Part of a small language model's weights.
Architecture: RMSNorm before and after each block, learned and rotary positions, no biases in attention or MLP, tied embeddings, capped logits.
Each number is 500 + 25 x the weight over its row's rms, rounded and kept within 0 to 999. Layers, rows and columns count from 0. Numbers have three digits each. The size before them is the row's rms in percent of the matrix's.

# o: layer 3 attention output (transposed), 448x448, rms 0.11, rows 311-319, columns 224-447
# v: layer 3 attention value, 448x448, rms 0.122, rows 312-319, columns 224-447
# q: layer 3 attention query, 448x448, rms 0.124, rows 320-342, columns 224-447
# k: layer 3 attention key, 448x448, rms 0.127, rows 320-341, columns 224-447
o311 088:515494510539467522473467481499538500487493476480507470472554488499503512503514498496519502528544530538505483399461521485526504529486491536465510474535511513500471527528503500451546521528459477488505475485491479505525509495534534457514476503488517525443516523492485512502516492495505488468502517517511522451530503523487511489485558505526505496543516502484479504505514498477461503497484529548502466504505500515468495547517469527524522513451508536468489489465513450504454490490513508528512472436492490552523519500536472520469525498491498495543472481546467517510482510474479506525480503543540487525524523484536500508474498492524498531529494485526505544518499582489518503536524
v312 087:522490507514491541513540484530476471483520485491505466552521507485488545519535515472496499510470488487443528503530486511510516513491567472530466500536492483525488538530463509470523494469451465493462546504555511466502472505526494493530477495487480497504507528535522486509510450459480485437471507492472506501504478525515475533543491492485534516490463458512493518500524477520527477462475476478505539508531549512458529459456506504500505505536514452468533500496499493502514528475435453491495523497479522440478495493527462518515503482479476522498483538537464484523520508513532510482529475540482478533525550511482519505539498503499471477479500517513525487512493471502506489519490
o312 083:508507537498468479506471462526482552504494491491532516495458549484487489505504527533523463494506459492550512465406520545465486511484460489521520550452532506469532496480546478531517537490528455504532518507501499482488521485491484514463511500440502487531447489505515517482442531516522507547475498480532512489474485511461491490502467464469467512490553499440457479520507510516465485474530488487525488545524494473493501497520572533493492481492494504526486519481516444492518472469541527458490528471498492509530489528511501512504501524479507471499532476492511517446530482479545520540490495433530480516496501499482515473513473476499509492518476462473530529504513485534530483525493
v313 099:490489482485508505528507535515511461528537484537495440475520490461494480453454465509546517505508484487514482514485482489518506496519544479515519454518503513488461485506498483501508486446511496490501505497534494521503475471529491506524502501480520502503472472446450477535513444501550476465469567515504505486531519532512488529490423465497523492506504513538485514481518476524494464501491489506526549487502529470521533471459489508478481571497521536489509514521476494532496542474522473479474494526566466492523506442502494519497482494502521510524483523521516515493478514508485523510570475517486497478494515510524510588490476509530534526492517484538501505499515443516555516478508
o313 095:551558537490510530480486471538482546535519506497473520525545511518484488493515499424490485481494504520500496520509550524507468485503510470456476486494522474483502546512504457502479461461506495536485532472454501564431488502502515463482461484526512476458488511502470497495474511498509499508528487452505505504485515473538536499535494519474505529463496503456472520559479510459497496495504497479488497515509488505517470500545509519489456506470490511507517461495461515500524493472494505496509484564477477511490512534541543481511510521460459505472495470477502515513522531526498476532477486509526479510473492475553507409470492508493477478526489491454470505490538527528487445443468
v314 095:524466482461477466498474511473468512484492544516530511500521498526512499536533519502501516499452443521481503497517444506474520492505508537533443516448513510471510467504496515494495515524510508483509452534472518500523502522516474447527456477509481500513503492569482493496510539452444523504540517472491448472497533495488478487506498528508511510483458508539490499527514460485491526497551479475517490489501534520536482516498532465486531501459497496511513497525468543502494506441470487513536455499514560496553519511488508550535475520547494516504496483476485486466447530527446508477498528467495450542472503525452474487513527483492484526515471506492490503465484528483502465496518
o314 091:520499511486529449498516525488512467508468447459522487473486491475512466503453508514540507546518490470512476480482522454520497493474503519511495513504523479543524460497532528473513497502488466521482459517486527466513531469477486526462491509510458483495536459508513530513486484545512560472521486504545530506504472515495522514502544497503461508537493458495512497472528482522508482534493500519491481555502530481514525493504505509490456497514461483499537506530535498499529516524511514517481587497520542495479476509494465523478536513503472476477497491499458523536516490509525497522449458529516510456501513473491510482534517492504502452452541448449480519472518469506460523509507
v315 096:522522512488480517491478524480513476492510482493526503515451508529498553526520500580502560493516528508513533505497535487484505533544506498535506492468491513480479520514473492457508468535505502523457492500513499484500472487526512482490526499529527499518466513493499510491537506539511456485522477495543471510489496543496476488472503550550493508490490457488510473496499532491494507505512473500479479514508481454491467478560514457485507521520472508537475515479499490503501528492464507479502514478487513550498534486496491497512487540512465532475485517518537445506476526510530436543416475528530475529493501467510504488492537504465505481506494482504516526514468456506441560468525
o315 088:542503539515514524542536507554473447481492506505443433514484509522466464523453526431482493561546495486517475483492535506522474498471492504459486497510489560528488509500512509476529508533530519506508523518480516555504457486506477474524483449478494533461461539497470550498465508532469517470515497519483499524507510513498483529513517476470487458523465477522494466497483516524507474517500532482513472510491482522521499500468531527505522510461501509467450495529482525516537484474527485546513445517504505472487496501552488520542531494458502480549485505499490500506494477500480516505497529486478533513504540502521543504553488510483510517531506494499501521551477540553511475486520
v316 092:511562531510525498483515481493499521467515516540492513529514550492495438502536481523480539498517510495562507505464494491508522494508509491486534471499470538514530490494468534540543503492470487527496521485511531494525510488558497492492474528477503497492470459485501526529568470472504512527500496510498487475492522514515493514496490524514485511503485512539540463487476518494492452548453491481513482481470501489502450465476498489487444472423509484522481487480504501500475502488471504475512512493511453487544510494524504498502520538481501535508482493495481536507500543477514511505477521507500513476446507527460496511499526495477475485523430490483513499518545508477498540528497
o316 093:472480514488484474486500468477531519467472495457469481503520490477492441484507461518535453504505474517456492477490510521507475497486479507496499523510492485503450537480505503491496516523494508522476530510499461546479491549485501570462548545518481460522533484508553497446497457506535483487470537505499488546497541501487499469488455511504506491526507494522488459513491494459478509502525525492494497503483482498443500541538537503532571493506462493493505481540500558466511529480504500499509496508515502565502544482506509487492490537524524539507495477518482487494482488515473477505451478480468508497498479480515474476443499501496496491487484512500546444500451476486492504498474
v317 098:467506508525527471472505508481500523497519504498463452459469492491451502523530512459504482541528483516475476509552465520514506448485534485505535474470542515511516471510501479522521518534480489495512491528484488496521512507546530507478485580517506511506508500476510470484501481471503459533491522488490480466477478500484504540492487528469528523502537526501459553516489482511533502466460485509551497498490507463485474530486519496488464522467509487496547493484496465523526459501501527506510516542478518501513492502515530499474517482536519495491527482520509465527476489510481505500526528493432483532484519515475487500478509513497504525479527492501494476518477562520478494502471
o317 094:516483518465546494519497537519480508516502464472532510502519486494514562510476507503489485483520492497455544470513481496504494505461471509497509451498467505532546534491494490513493452540523527487513491525507479504441510500528502526513501502503463485491510519509493422543491436491518477496470487501486514482511481485449483527468491516524480485528519487482535530506502472467498485474533474498513519474508486504483542515502508506521478496510457474508471525452491489487496546497489491497516495474471487505522487489501534479510503503523469466470501490522489524488499506508456504531540465510539519526487470500457511467525489472535421530502500519499490528479523541480520489475493
v318 098:499518484432483512496511476499526472479476484502531499523486478487519484508533542475524538501503541556506531498470509508510460478511469517474473476499493476534511511522491529498507478428482495485516510575496540467471464520515495517541523519502506488462527527477495515483481522494532481535482532459516511525454493540552510507527536494504468500511521482482540499499523544475516551498491478494466493549510466525472496531524477518474504489489536498460470480503520548512491534496515503545505483521485521526512556552505474489517533484506493502515469501512506507494465432522530506492467522523539494480485474452480486474508509515460474495511516505523502530475448467507504538483476
o318 090:557518487532461503454479523473522499500509499465490475486518538543442497494460538477543504479502490496512482503503517477494485495525500457487501507485466490482459530460541509469516504554513486507456557470504500536457450544496481497562502484476507494534482503544505516506561488534507511515477515474513477516501507537499464538492468480513513506544518491533517537534531486516523472474490489486499513479535559517481451494496528470499482527530472513510469512504473514512500464503514510501500519499472517507509510541533498517515491498532503482526474493462525490528527553487486537501546520519474485465523489483479525509521466518468551518511465457477495508507491518509489513495505
v319 098:492492489523507458462446454508508499503516510488491475515553466538484512471521473485485489526478522514473531499538501499471516458517517518527503460465501541527559481479503525439518525501492500494488448503484512508476456501548534512464490491510520504506507473463467468483516469532508506471534528502551498413510483499534483518536489540520500497522491493500523486507489528482521486498508518488489489533500483498513514480507480496491518497479504500480489516498459502502512467538475506512512469463498535526505498522490541460504528512508485495507477468476509499525468528467521507524498529459446499500486499482517492503495491463551484488498518466480518450477457459504479568506521
o319 089:511518491504493467507497524518505479500493467475452556475532461534513546461548534453564498487555539507484533470530495450535435466464450500514484520516491489483534499514470535501526515487541521510515499497477518514477492532480491484535511512479449521498480450471526514530461453472495498513470465490472529523463494468500490530508527463514522502448495482501511470515510529510492537492498496506458515490507514518472512528531496467499458503505507541498507490504463527499435515470540522514507532516507503531481504489471511542518470551461519487510475517496497510462477507475498512526493491518582475536497487484477535459532510512530443545474497532518455505500470531516492466507519
q320 089:520499479467530517483494502524542482492471493467532479439477539476512526479524546497522484523522522498552493509519484501514443498521454548481507460501531483491498447491506423493497467542487461485492491481488507483521475505486497460477445507501436529515484494490509507484467504532506499512506500510501498515507482503515460512443510519488513512501489502507534448503496471532470480482543518495484503471512452457488480503510496494516509511537527509497484491520406464486501491495489511489452528496493504494457539486469494485485505486488565511497513483494471487523481523479470468479531488478532504498464466483532517545531521518492528469496506514494507502471468509471459541494491
k320 089:482477513485500504457527504490427533531536513519510533466518507507519517491507501484502481507468516553556537517487506508499563500521547498501518473479478499485487502509527522461488470539521490537535477490494477470484552514493490530516527417524575485464508501509486508533509479493541513464539503491481504476473530533499521507524476490522535496515502498523499502474518504509532491529483490521521510510498541520495499508500440483537478470503491502511505517523549496489447473510468481475488471484519551486488501508505546496506528469521517480456541487506516500485479508516512515493495478477499527502511524562510419500450516498547517503518446505503531520496481495513525545475495
q321 093:559538489513508522506527539507457518504477476530514506511498503477452506500499500505486556521527530505514463485498480497524460478468511529538476454479520517530510491527529499530472484519505511507532526469459522505533507492484459478468456463505523515506522500473499521464483494457491493495492528529486486522443505489472518527520502504517511473474530507508445505483492479523488535508521465485458529522531452505479535531504519505510495499501466547514454541479503472537535525499528465503422494519501532531498506466486547541529493497438519519521551503508524471462467547503476542476539502483506464531482538516556485534494509517480494502457487476483505496493465529489497505492476
k321 094:497446454513474502526488523478500515532495483439454518488465473514522525505481449448509488488490516483504506496538532498510476499503481487481465474508502481511514482544533467479506490461513475507530478460524497520522540514492464497486478493502524509535546482501495478467517480480569490488519482478486535475573501539541549475501544496513530524513545490492552495510499465489490561465510532511511503485470539520523513509503522479492486531464520502538494515504481526488511542502489516511518521482493480498523488473517516479455511492555535506504509471454473463488526473522536433517513549476488504511570471549487486539503483495467477509491501471492479562486533485468520542491454
q322 091:502523496492488457467502480490496505524493517557501479522506471502534509471492511529460519470553438499504482528497503509462537432476536491538449540466530487526496508502528497429485489530477482486453495495513505509487502505470501557525517502492515516539473505525579541500496492501468506488517478528498526509466478496495480510493511507515542481504525509490511479463488536519506479522478467525502525468503461508468478546457489504506478472505504488497483544518513502535497489501507524510539479459518474484515507472566513467464519508503463510492480503434466501495502492488547485459520527478512564488476523484480507528492538468514483485518465493506486478481512527485528469538512
k322 095:459505519503472482521498490529475528490517507550539481504503481479475473512478489479495485520504551531484545453514490519526487477511513487542506489526470493481484461484512535493506511500532508551491484524485538502476504522477557447492535498429457479498494491473491490536515480482470465471522484483506494495501474482453547473477491509480455470462496515538502530511468456483550540519524527500466460488468471532484493508481492506478538504453497476514484531503493468500543459502496443496504481532514507521486518469510489471474500461495522460516494535508464487508534488547494509520490512488544487488480494463494526472472495510520494491476520446523503469465495515518478505512504
q323 087:539552502523488526517488439477480482505519529526486459508505490509471549469488497460501510488512512560509523531509501499486570519499524499465497507494509485481509490519476474479516501483523518549524490498566482516499496518508500496498468491558486516494490528480504500488559510516482484504534480511518497438565436505506444509492534483493480516463517489541473524500476556498495509529487482499542479496546501492502475495523471482480463506491499507518447493492529485457490446491504500500525475461502494498533549511493501481429476473519555508516509514503468497535539506487538484508496506497509520500522505514498484506466492487471483485509533488461478473464511487491545493485518
k323 091:495470530504473504478535539535514477506545517459526510474492525491518484469510508519493526514491510500543470497518513500516397485501472519515511440465500503521492480490517495484509495471495489537517457483542485499541517506473484548512510466488506529510478522523497504510435474488505509509490563544487492495501484566501509490502511533496495500512519516453511467488511491520519478536453485482439518561508493518479472494471475527512473474492519528501478497510492485532476536507519496460497495497457514507435476471489451467540521517501512479471487503500477492490478497492442486489534465527505504527478463474469460466479521506502495497531519485528500505510492484492464522497499
q324 085:507495494516509501538547477505501523497528516470493470463509480558515492511519506489514519524516478470557490504525483483511457452524515511522498501505529511485496515500490507537509491486530510495510497461506464503514516472510470507499507489487517497484471488525471495466491530478468469504525459516539497522443476498489480474490501541489523510471466522480494491475511472551514482500509477502504507508463500496500495481485471564491517441493491459461512470508484461517505506474531501494468529511480525504522471473524527503537501492500509505509501507482479514540539500533480481513521465491488464486500467485462517493473504543532539503499553494495491504509516493504520559487480
k324 099:524538500504479513551519487479512444527468526474500511526524478477492520502518529530482499489502502499481517544510493544495535523497491528517477495540483506478500465491445464491496537551514464541489521510480541475482462493490454503533473475523480528536474501483480497483519507482520505481517468469482505521505481459525511457480507485512465490488508471483489461526523512493476536478512511478513450468529465502480513523465510492518490492475508468539483519490484487502487526513484487531525468523532500487551510585437450482485514516510546510453540551514504517505485498505514508502481511546503504479502505518503510475489508501472538526474468480493476471497517488492489462478576
q325 091:480520500504483507509513536461480474515508477520508507503467515539513513457502489507467521514516485495497505482513494514515495483480530520531456513486501540534522481513494537429482492467467542493483505459538488506474475537499502526555458484506573534491538504536498480473486505478476565505514505524512450492412530518494502470526539483469537467496480487485498477546504523513507539461483500526494515493487504522447502539507517508503510490501511537505468476469495521518492460520450534469519498484503504523515468475511449564473528540526451512492529505469495483486547460445486489483492534494538482457476514501520498509498470513547489501503508539455495501491495514463462554499522
k325 089:490476554476477535541476552529516459481486478554493461501507485519544510520501471504503532493509530501496482495502454519529474496527484487524474507495505488457538444443541532529499502521506519531486443539476514512497485470488535465518511486459451468504485522479514499495490496516522499505456484471508499537521514447469509512486539502485439510516543476504504497465484479502522484567493467490506501504548499523503553508486550527489524466493502467498529457547491500517526521482511441474482519498515505452486482488516504437522516497509534497508466552475501465531510482508538474538523509474537502514488487508486496473520523534475481435476529452515494519491466517507522471475478
q326 091:466487459500486523507529470491500566493491481484512511486502500514513512532463463483496521541547476476530515499509514528534560489497534556508474517501468527502538519501487516482520519485497493485514533489499516504472500500496480457489458488484515530500526499491547504503484539480501532528521510515456516495474501530502494483475527505537446446471505497510508469516527498446486517508536496544512540493517473426492505483539520515515448524457509530446563510475481516516467537499519463498514494511554512525452484463505502564518511535492524482532542528482480520473536560520544478524473492478484493483510487511529517457511478541511525514475460495523541498493479509492493504527553
k326 104:497516460512458487507500481543496421477511490549475491477512520477516475524464507499505520495523484478480512542495498490498521460526494428460532523525483535554486487509503476499486516502458512488495492529482497520530502494486514453458523511476505496497465524539482499481526472455471519499453480543506477534532506485486501496530457524517494490488503502503474509480483435506465502505506499459469541470494516546474500504471467503477471446523502518482470493490472489466514472492489486501523535494518524485508497513519464459509482535483505523467500499563473497555521500465536515494470521468509468476525502513511463541497506534529472455498496478495507497460492543505485467499467
q327 094:483514486472490468523486522478483547518503482465479503510474525504506448496509511489494509509503460457457492489488540485506530487455483514495525489504520522518526501484486528505452500511513517489540500457480486538473472487492515492512479466491527486443532489551522517507492528499537533517510492475489469483502488490521514502489504495447514526534512484507490501500535489511506519435554506479488526489519507481453533532513487493479527513524471534501517424458489536487504470519524505469504535478505498511499462486484468517489497497511468440487484464516534544472519552462505534480558462521515496486551494505445484505473515463499498486489494490474516514478509520513515494554467
k327 095:453497464512496535474487478491505503509523445536467480496492520511464511484445505436487519496485485490505529490496499523518483460532530538522483511520464504502502496553526502526521459511485506459484556532538499511519503520514542506491508484457520499443462480454482489458489513490534447491467494518484481512526487508513503519489544552482504483521495518499502527473539517500512444511460515549507492508492501561513501526517503505496516496505489472526468533538474495469515478494510462486505537527524497460508497509498490472482496480533506517492465489494440460544514467478514483481482491492532493489522522480466487511555494516505530532515450519543525473488488486506520527452478
q328 091:530491484459508473538494477515442438494523516517489472507525501542466513484428532480486541457516496522494480487481480457485511511523495521480470532508512482491514527469486462515487488523516485512517490505561498479484481455456501525469460526480476503489506546496500533500477510537496487508513506532478487462490491540548443525479498477478473506506484514486523500458509509509519544486491502479511475507544495517517527511464487475501505487550480436469520510514510475502478509487493531524517493510517468524514474464522485463476501496487475475528439499527504519517452465506498524519482475435525481461526476449482509508511500503506493505527448494489506499498506478462446457503527
k328 097:509460497558513514483479509497486546485507524512504543439531507491493519470513461474465476465471501543505502485514527530490483552496493486476546462483529512483495533491523516497485500536476503461499527463488491514496474533515504496543520483486496490480504503507499454493531517524497481531516464500465519473451499481494502445530520493504491487514474489482507551500510552487527488515461489571507503516494497492482455459497482535509473547476544539576499475515480482506479481521467528504500483505443474521500492473488508501475487523504461487473535469474487488522495447501498501484494540477517488522526510494508484467546551486492455501496529528498479474508498512573465537512510
q329 100:508513481532508454477536504489521444480527520466535526499537491495485527486548516462511486560498481518514497537481486530480501485504498486490466491489489457488500484465484457531528513465505506531486518482509527511514509491513522538513530507534476492588530441489497519511462515525545492492502469542505519492504504495477505502494450513458476507481518498496533522518471495472479491528440512510535506525520484460483428480466494513470503512539539495508498504523481531491476529507518522554508485514516481515526536522492476503528511518506507476494514519488518518482471501541508528508488497510509489461487506501493508508546489497472519464505484465539492522516538501488440503492502
k329 103:508512485488504492484444507512506480493450535486503513491473472496513489489499488502510497529505503488456507511498481513529467434483484490502507459509487507470529473508456506493504496509466491493487489501517517512471499458451428452475499471510486538496514506489515553507563457458476513513480521510557517468559506494459525475538483478505485532469484520502487503553495450515510539497523476491517490493491496538553507476470516515544451479478499502539433483500544489498519433482495484490491496518491510472513515517455516534466511491531510501487524502530529488487462536441509497473520509486488475500471500532492546504548520450517468459471463483488480505497467508487491505475536
q330 099:456510493518497513509507540503500482478546526499520485505501507501479521518509536519479477527534533504470556487523523462491518497500481527532534542552554470492533493450478448508493519537507463500441482490487509472543515472480475511504458490535488475501429534505538471516530500505541477455458493521486508506515504510474535493477470539464459552512512490507537511489482481540550498503490514530509432471506425504531503495483548516492468517556534480500449516488485501485502517518507486504499492525490515544462529564499494507482464510498477480512470535519521480461527529520493498553491471501517497474496480494499512497525510502456509519466505472459526541503532456495496467477508
k330 102:516490488525477494488570478512519472487495550475471516514446491512537529500487489519557527476515517451520510498477498496509461546508522497484485489499467551501516482503477482486530467506536466527492507524520526546495468507500476487465484484523477520520491493538501482513531479489469548504489479525533510532502529530490497520530468509453499516497492497502521553508523469483439523489516481484457478519536491481482513501532504499525481504452488489498518456480518490511546452511500505484490497543546536429494515518511522491471508498489482500506544514507515502514479507491484507490538504483532496492500486511482518547525570476493454442493456497511533503513494483482491472501503
q331 099:510536558486515540488466472501507528521496488497531512498525494495485467516490488531493480519493527457485525478446505523488517450513480507504503454495477488513523490473480527528499511473483466492495496472504489479489515541508473479443563492508518510497494489507525502489487487499428484466491495516489495536474436522509494488475501524495499488501474494500526527513494518490530510493497525495503561517446495465488519514491451521545461541477510577469488495543516515489509543510472497543486536492417538475488473501502472548530534543520513491451486471480523456473537521508512489493507473517476472504471540524516515496500494522469483506459527536514489510477508507501511532500455
k331 103:468464473517470499533481544549506468445501508507469450520492461441489485500477527438503531491509482473496474500504538510520509467505491479520493522493514556457550479449518514499467496486498497554511516495487506525490515546494531468476467487478505484479516522465471503542519453510488487500502523443523508525495508487481494498538485522496479479483543483490517468517504456470557482490489534518488453511548495519482499515522513526511477507524512493498493501483503502508531492478559464540506492524502518453513512457485481437483525469484492529491488499547469534526495542516450471535453504482511495500482473505514484526480521506500493550496514527495550493487520505520525451498519
q332 096:524479490498512466525520489509468461525502520537541482515499469477471531495535494515506474524497457481527508485496478451505459476519480462514533464498522495506514458461511479484524520509515469494489510423512520505484457527476484490483532471525499492551505529493534493513521482521498488499491491542503462487480527545469479546495546538475503537439503482498482499525509503492506497539455479506473518482504544480479502459499533505517526514487509535494544476539461438522530474500513489498496490486496518543484498535499523485514475485512481459470524512525508485527500465558500516492509483525495539494441523456475516493494504492512461457481509527513479519516495490513496508474491
k332 106:480520514466508467496504509469506494481529556472471465487509521492498480482484479545543469460516497509518522516475554510522504516525512534470509534508474523500492491534499489483544521475541518538465483523483472506512484506506519514476523502513495483470541509512489529483496472526497472507497563552521495527539489498521480518515460497503536456518457526499515550510445502547485521491520472526506513492476528522507462503518460509536469429513524475481549524433498472500543521511493465510461524482480539524530460482498512535485464495467471513501464531493483505515490543495396493501476494462502504477483487451495499494519532511524530488493494520457518521486526558492534512451515
q333 095:528506503520525473488485524497486521499543480499507487523542460522471521489482487515530507579500521493495546534516482477527502492539537476462504486460465480521488535546482488508516510515501471492525475495485505492509528495456465455515516539485493485516473509550488504501557519512466517479514468481520495477500513436500487518511510464506486513481462528510514527465503441509495471502502531427436513518484534499516492480492505519524448504471485482518506516486464546516513501473534505512478468557491503528481498481512556488534517502481477452497515490553519489469532540526527473504464539506497499510497510516569491487519474464502472499482501533503492515505502493501488574474532
k333 099:484527478494490544511514473520504506444502509456482521512465483522502524489478516530537551433503423475481507489479474517546462504488455508527497521536503525490504497495490483559509471530492471512523472509502507501550473509533540512507531506483503475544449507460498512501545462487504497483499483529519495492498531457487519560539500539483501526490503522463474490520510516530498467521535472498431513531463500536508508521531486489511510513498541508498535513491503470517464511482492502535538496472516531505523512492484501482507506516489479494491528494522464517501499507495487508496519492499525491512488454490502509505523510472497483496524493515487537482506472497493547461538485
q334 099:483497487518521476523476555468556498517530431494502513467508536477494488440522503451499491509497497506513502513523494516510487504521507517507497494526486529511437531511476548471470491519503470498556525488498438497470519484498552532508514501531444500490502461540475494485520494494494505452544496530498490499501486480484541488492505495524502480526509506514511476484491496499500506439500541506447556470492465514530503516513487469514490512458497494482485507495519519482482517477489500465474489500507464497489482541488445502424536476488492519488491464509510523478505526473506467499560484524530530513504518506494500522507521566495520479482493495508505502521521471479472470491485
k334 106:526507481527495485499468512514506486466500473484477486476461479517465480451459534477500488492522496505500486505480497548514456490469513558519457530501490488524559503468516489496458474507538524515521457510489496520509525505493478560467516466459528502498487467452496499493487539520565493509495496463507535537500534505498493520477538491496536523513522515492505501488444515502488525487484468547505499526451502503512490508481496487509461528505519518530572510485496478478478525547478537525474489507444524476500470529492457472495506474532516488524511504544481466527497479494504476490441571520523486484569462446479502507496514506515507475471528503507446466456547548537532495508507
q335 103:501512516471521469492461497504466507506487466518450527505459528495454450505517486471535515494497492487485512517493518489532481501511456464511530500502527509506516512489524515522475490463534546464491501531482474522487468496491521493543454525460533501500504487529476513503490476502463438520485480488489514555461505445496479483496512473526486474556506452509472556488506524480493506456506475518507507496496501513465465505499464535515479495482519521442562479520514550500482433464486477494482488477537488471491522498532534515487547489497496562488499467484475467518515465482474487504534494531483529497497485461484475523495461488515496498508514548487499456503525485544509562527510
k335 099:483534474534531514464480479508517511530507507505509528515519547489458517461514516545473527520479503485530475456497493521451520543481484508534463467498499460523498542489518478474478488462469506476528511507477516542511508502483406504559512515522459495526437473491511510467508499476547483566491469455506478479509512507527499476468504491548484469491527495518511499476504505522507504519533513524499470459512498487524516479503486526473467497510503531504442460478511449545507491486501532473482546528450436510497500505452509489517473488506484513514525486467464516532549499492536512487503464517508492540487499490510481501542483479523520485512527514519497502489511474499476491452525
q336 108:534481510452520496539481473535497521494475536473504482498495486486522462473507504499527504460512483498519469517462523473509442561478505506511516531543533528547547508533525491518501520431474495545470474527524506513487527508506543486513508504486549473492526489499524491512507506493493491473546494493542493515493520506486518475487488509501522510488494500526489475530513568530498485497510504516532442496526470472522492484486500530513494454465478487490512474500527516533480470499543518528497479480518526504486496457478526479522546496546468459526513459448528507507487496522498484489553469534486482510447502575449498479559511486487513481520469470517502523524483520501516510502483
k336 106:473539500512468478479480474458486491522524506450508504491542528459507507443505485509486508534492513495485526501541508518465500459516520484535508486498500520485514518497475520454551519519512453497482484485525501532503449525509494502502489539497510507516511489515526504465474493505532465460511512476494482524497542488490502497461493487506540471486499485528548510506447490459533497487498516516516532486561475517501527456476525548491444475552491492525476477480500506502517491516529495470500546500512494540503466521474504458518487515499503505486513487526537464506501517528492530477507508508544520483503518487504529502477522476507476500497485467481491481495514475481430544515522
q337 094:514503468532509518528508514510545489511506536496432524515536492469525506521497540466496503494473479496489506516486467459481502519495486522489521490557538503466454501500433476518484480484478490536482511498496505489491481492457529501539504517507496488512478509517504515552518514465510521487496500501499511511488508543480550508515502514487460541496486512490511469447486502504521517530486467456455465512469430494507522526511539496524524443504455470540506475510481465478490525552466454489511514469472543519514540535460519481541496519498486506476490470539502511524495494525528482521493510465524455481481469504544510494521534510514475501455478499441478499502493494519559532469470
k337 104:489499500498477495482531472493516480502557544519478521488451495473490486508491490537495500488479536491528530466502506452477532500536516458480497513479527506501533526502449486489532510524480456495464510485471513485531479480522470503455521500517478525467531556492472509510525502509462507497463533539525477519466474512516469482539482514505523490523537523509494479539503454481437512501473490456432535539449514544501491496535516515498505473487510491492482533480531492529509466457475484490520498497532539514494492528496525477501453487492480524524469502488473532500499557494511527493527506467463526483493471523518523512454486486490475498475471502450521511497461502492489502533514
q338 108:479532465495456481519533475489529501520497468516477492490513509512540470499498495465546549473497496517488469507524490506531502475465462495492456541473498517511518496524512506482511495558503512506493520490507470540477493554485500551474504496528467526471527490517510494497460479523508526479524509505494484517506494507478516511555455533505491499570508505503535557507513438492515486490495487512506519521487489483529457512449544552482476539494535521440509485455508502467529506506500508537453502481500495491498509523511493496522472521453539481513478474494510516438494498504489480476528457483506486486482505513487525557486539496494515507503489475511482429521538470502474466502483
k338 107:477493535524494478486500464465509519487571525482498465539477510520518502550479535522502504465518503489514489524512558497461477496470530453476538520501547455487520528454513536473457501459493522502561454517516497484512500476502497454519480506497511515496491494520523481474469518480494508528472514465504535542508506504561502488526500499457536484501507477483494525511504527521505532503533531536474482531502511485462519491510488448524504510480488489485487536543470457513468506487478488446499510528463536461531481499479488469473512480473451485477500495493601532490519528547511524495485509515523455499577519505491479503480502481450491482475539532513488498473475502550490494527518
q339 109:472508471471511543473529511486537480500491485519533485499498472473527502490554503471461490486491534509553457495529497490483511461479503425511506497487495510518553490475490468506524481528543483543511504512500520508467513479455478526525460512562526488497502463488525482525559515488528532507499513498523527491524508571472503477508516534471515495499502543514501507522461482501469489488525459465514501509520520534466523515549554469472536458533499548489563500516483549497517484462510471496504470518559526532499496560462494508527479500542532498526455559512517479492542528490495474522458535515498528547500511492520490518477526489527467489471495494480495485477499493520506519518497
k339 109:477504473550515492519462460526551462533424486512489516494524504515517513499489505472491459468487485541497516441477492501493508548477472507564503505513523479521493491495470516527473465528475493473519501461491523468494482490473451502488519483479464512469470510463495487479520515483511531533489493468486530485488471513538490463456528530495514485472528515510502513487510497549526491501461479524514508515526518482519476508476489511454485505447497531511520491518478449488481468455533477497503494515501476463533521430510490510494460512482498503505513489496519528461513511511502477470489503545451477499490501466498506478521494491470466497465524544499484476504506517509551492516455
q340 105:499493456479539518505476481503496513492490464510479531488486519537473493480454509479535490552491530492525490501456524481488499526516522496507459511465507477521505472484535562522490533447482513468506494537487496517465517520492467480545491515511482477492499481480495504492500473509489484492485457497502454514501519527484443483541472484509516477532477504518510552506496520514468483527490541514513504499515554453505521480472497543513490475486522517500510516512465502543492491529487548486497532522487540472517472507554484513502511520511512487553482461495488450487521507474510497506477511506493481443471503500538542516498520462466525557490499468469477500487479527491519540462535
k340 112:494475512547507463503483509504491458491463520507459500512443462513492528527467461493519467491455516474511513532510492528515554527509474495475453523533465480489477499475477487493477520454533509493458531533502501484512541539490540485529475490470466500486471488496508522508482473486530498520529463503459480495504501460497503490507512502506470515531504497503539555493510518509495455482496563505501484512503453504512456517533492506444535512532520509545453524515461501486486504484465511546529505515509487497469481472473514475472523520479487501509496460534486519514481477526524508506540528509561508518536494498496461542478461528520505513537475473473476496466490487498476488499502
q341 118:522518508495525505475448455492468478476516494509517490510524458521532469490501507473541505529524522505504488504484527525492506500495518514494486481555485541466528506513503533489467491510525498500506512545507531549530478494529490486567474500481545502465510490490500480491544499471446509527530485437509494503517568502498490464514492450484504504471514494465524489459538501490497519504495496507528454556494494490492505518505511524544515535491523557498488522516519533488476462520519478475473497467534491510508468515538500494490521455486497472501530477503467476453533508507488456470510522546532494520479492513474513494550549527485554485504491475506505493480469446501493460503522
k341 112:506467432491485462491518564497523485507519456517512541498503479470522478487524529517491483527466523499543490533495479473484483489489469525501513479497568501548508479494461445510492505511492514489466507454495533494492531511485469482503496498548507508478483464517530525509484478506483551520527494522493498520492484498547491496501514504471520488520504492464519520460506491526517450481501479494513500560489486453530502470448510478466470494509482499530458548523466498431469514504460517500518456497498521472551549532463517510488476491509501499536487486500524515459484529492503510471495550459478484514520539517468517502501509525524523552522504494543537511480476490517555507505533
q342 112:489458527503536506499459454481462463489512509522538512504545510467550513473547493503472505458531486538481499525501506494476459431521517471506477482521459479534475507520502490515466496517493511510533488472478564509513483480487449514500506488489531528490536548470474506510553514507471490506490494479476485472493526510499523480524482493478496481542496503531494498518512471481529504472533519506501497487474520505479534488496450484502500523524503492526524514533541543475473478527509469470475489568530469508490497521500512556468532451507507483547521523505544507494481503467481524522498511511478534491470475489481505497462484538465469498470525506474480463480533491487458482514483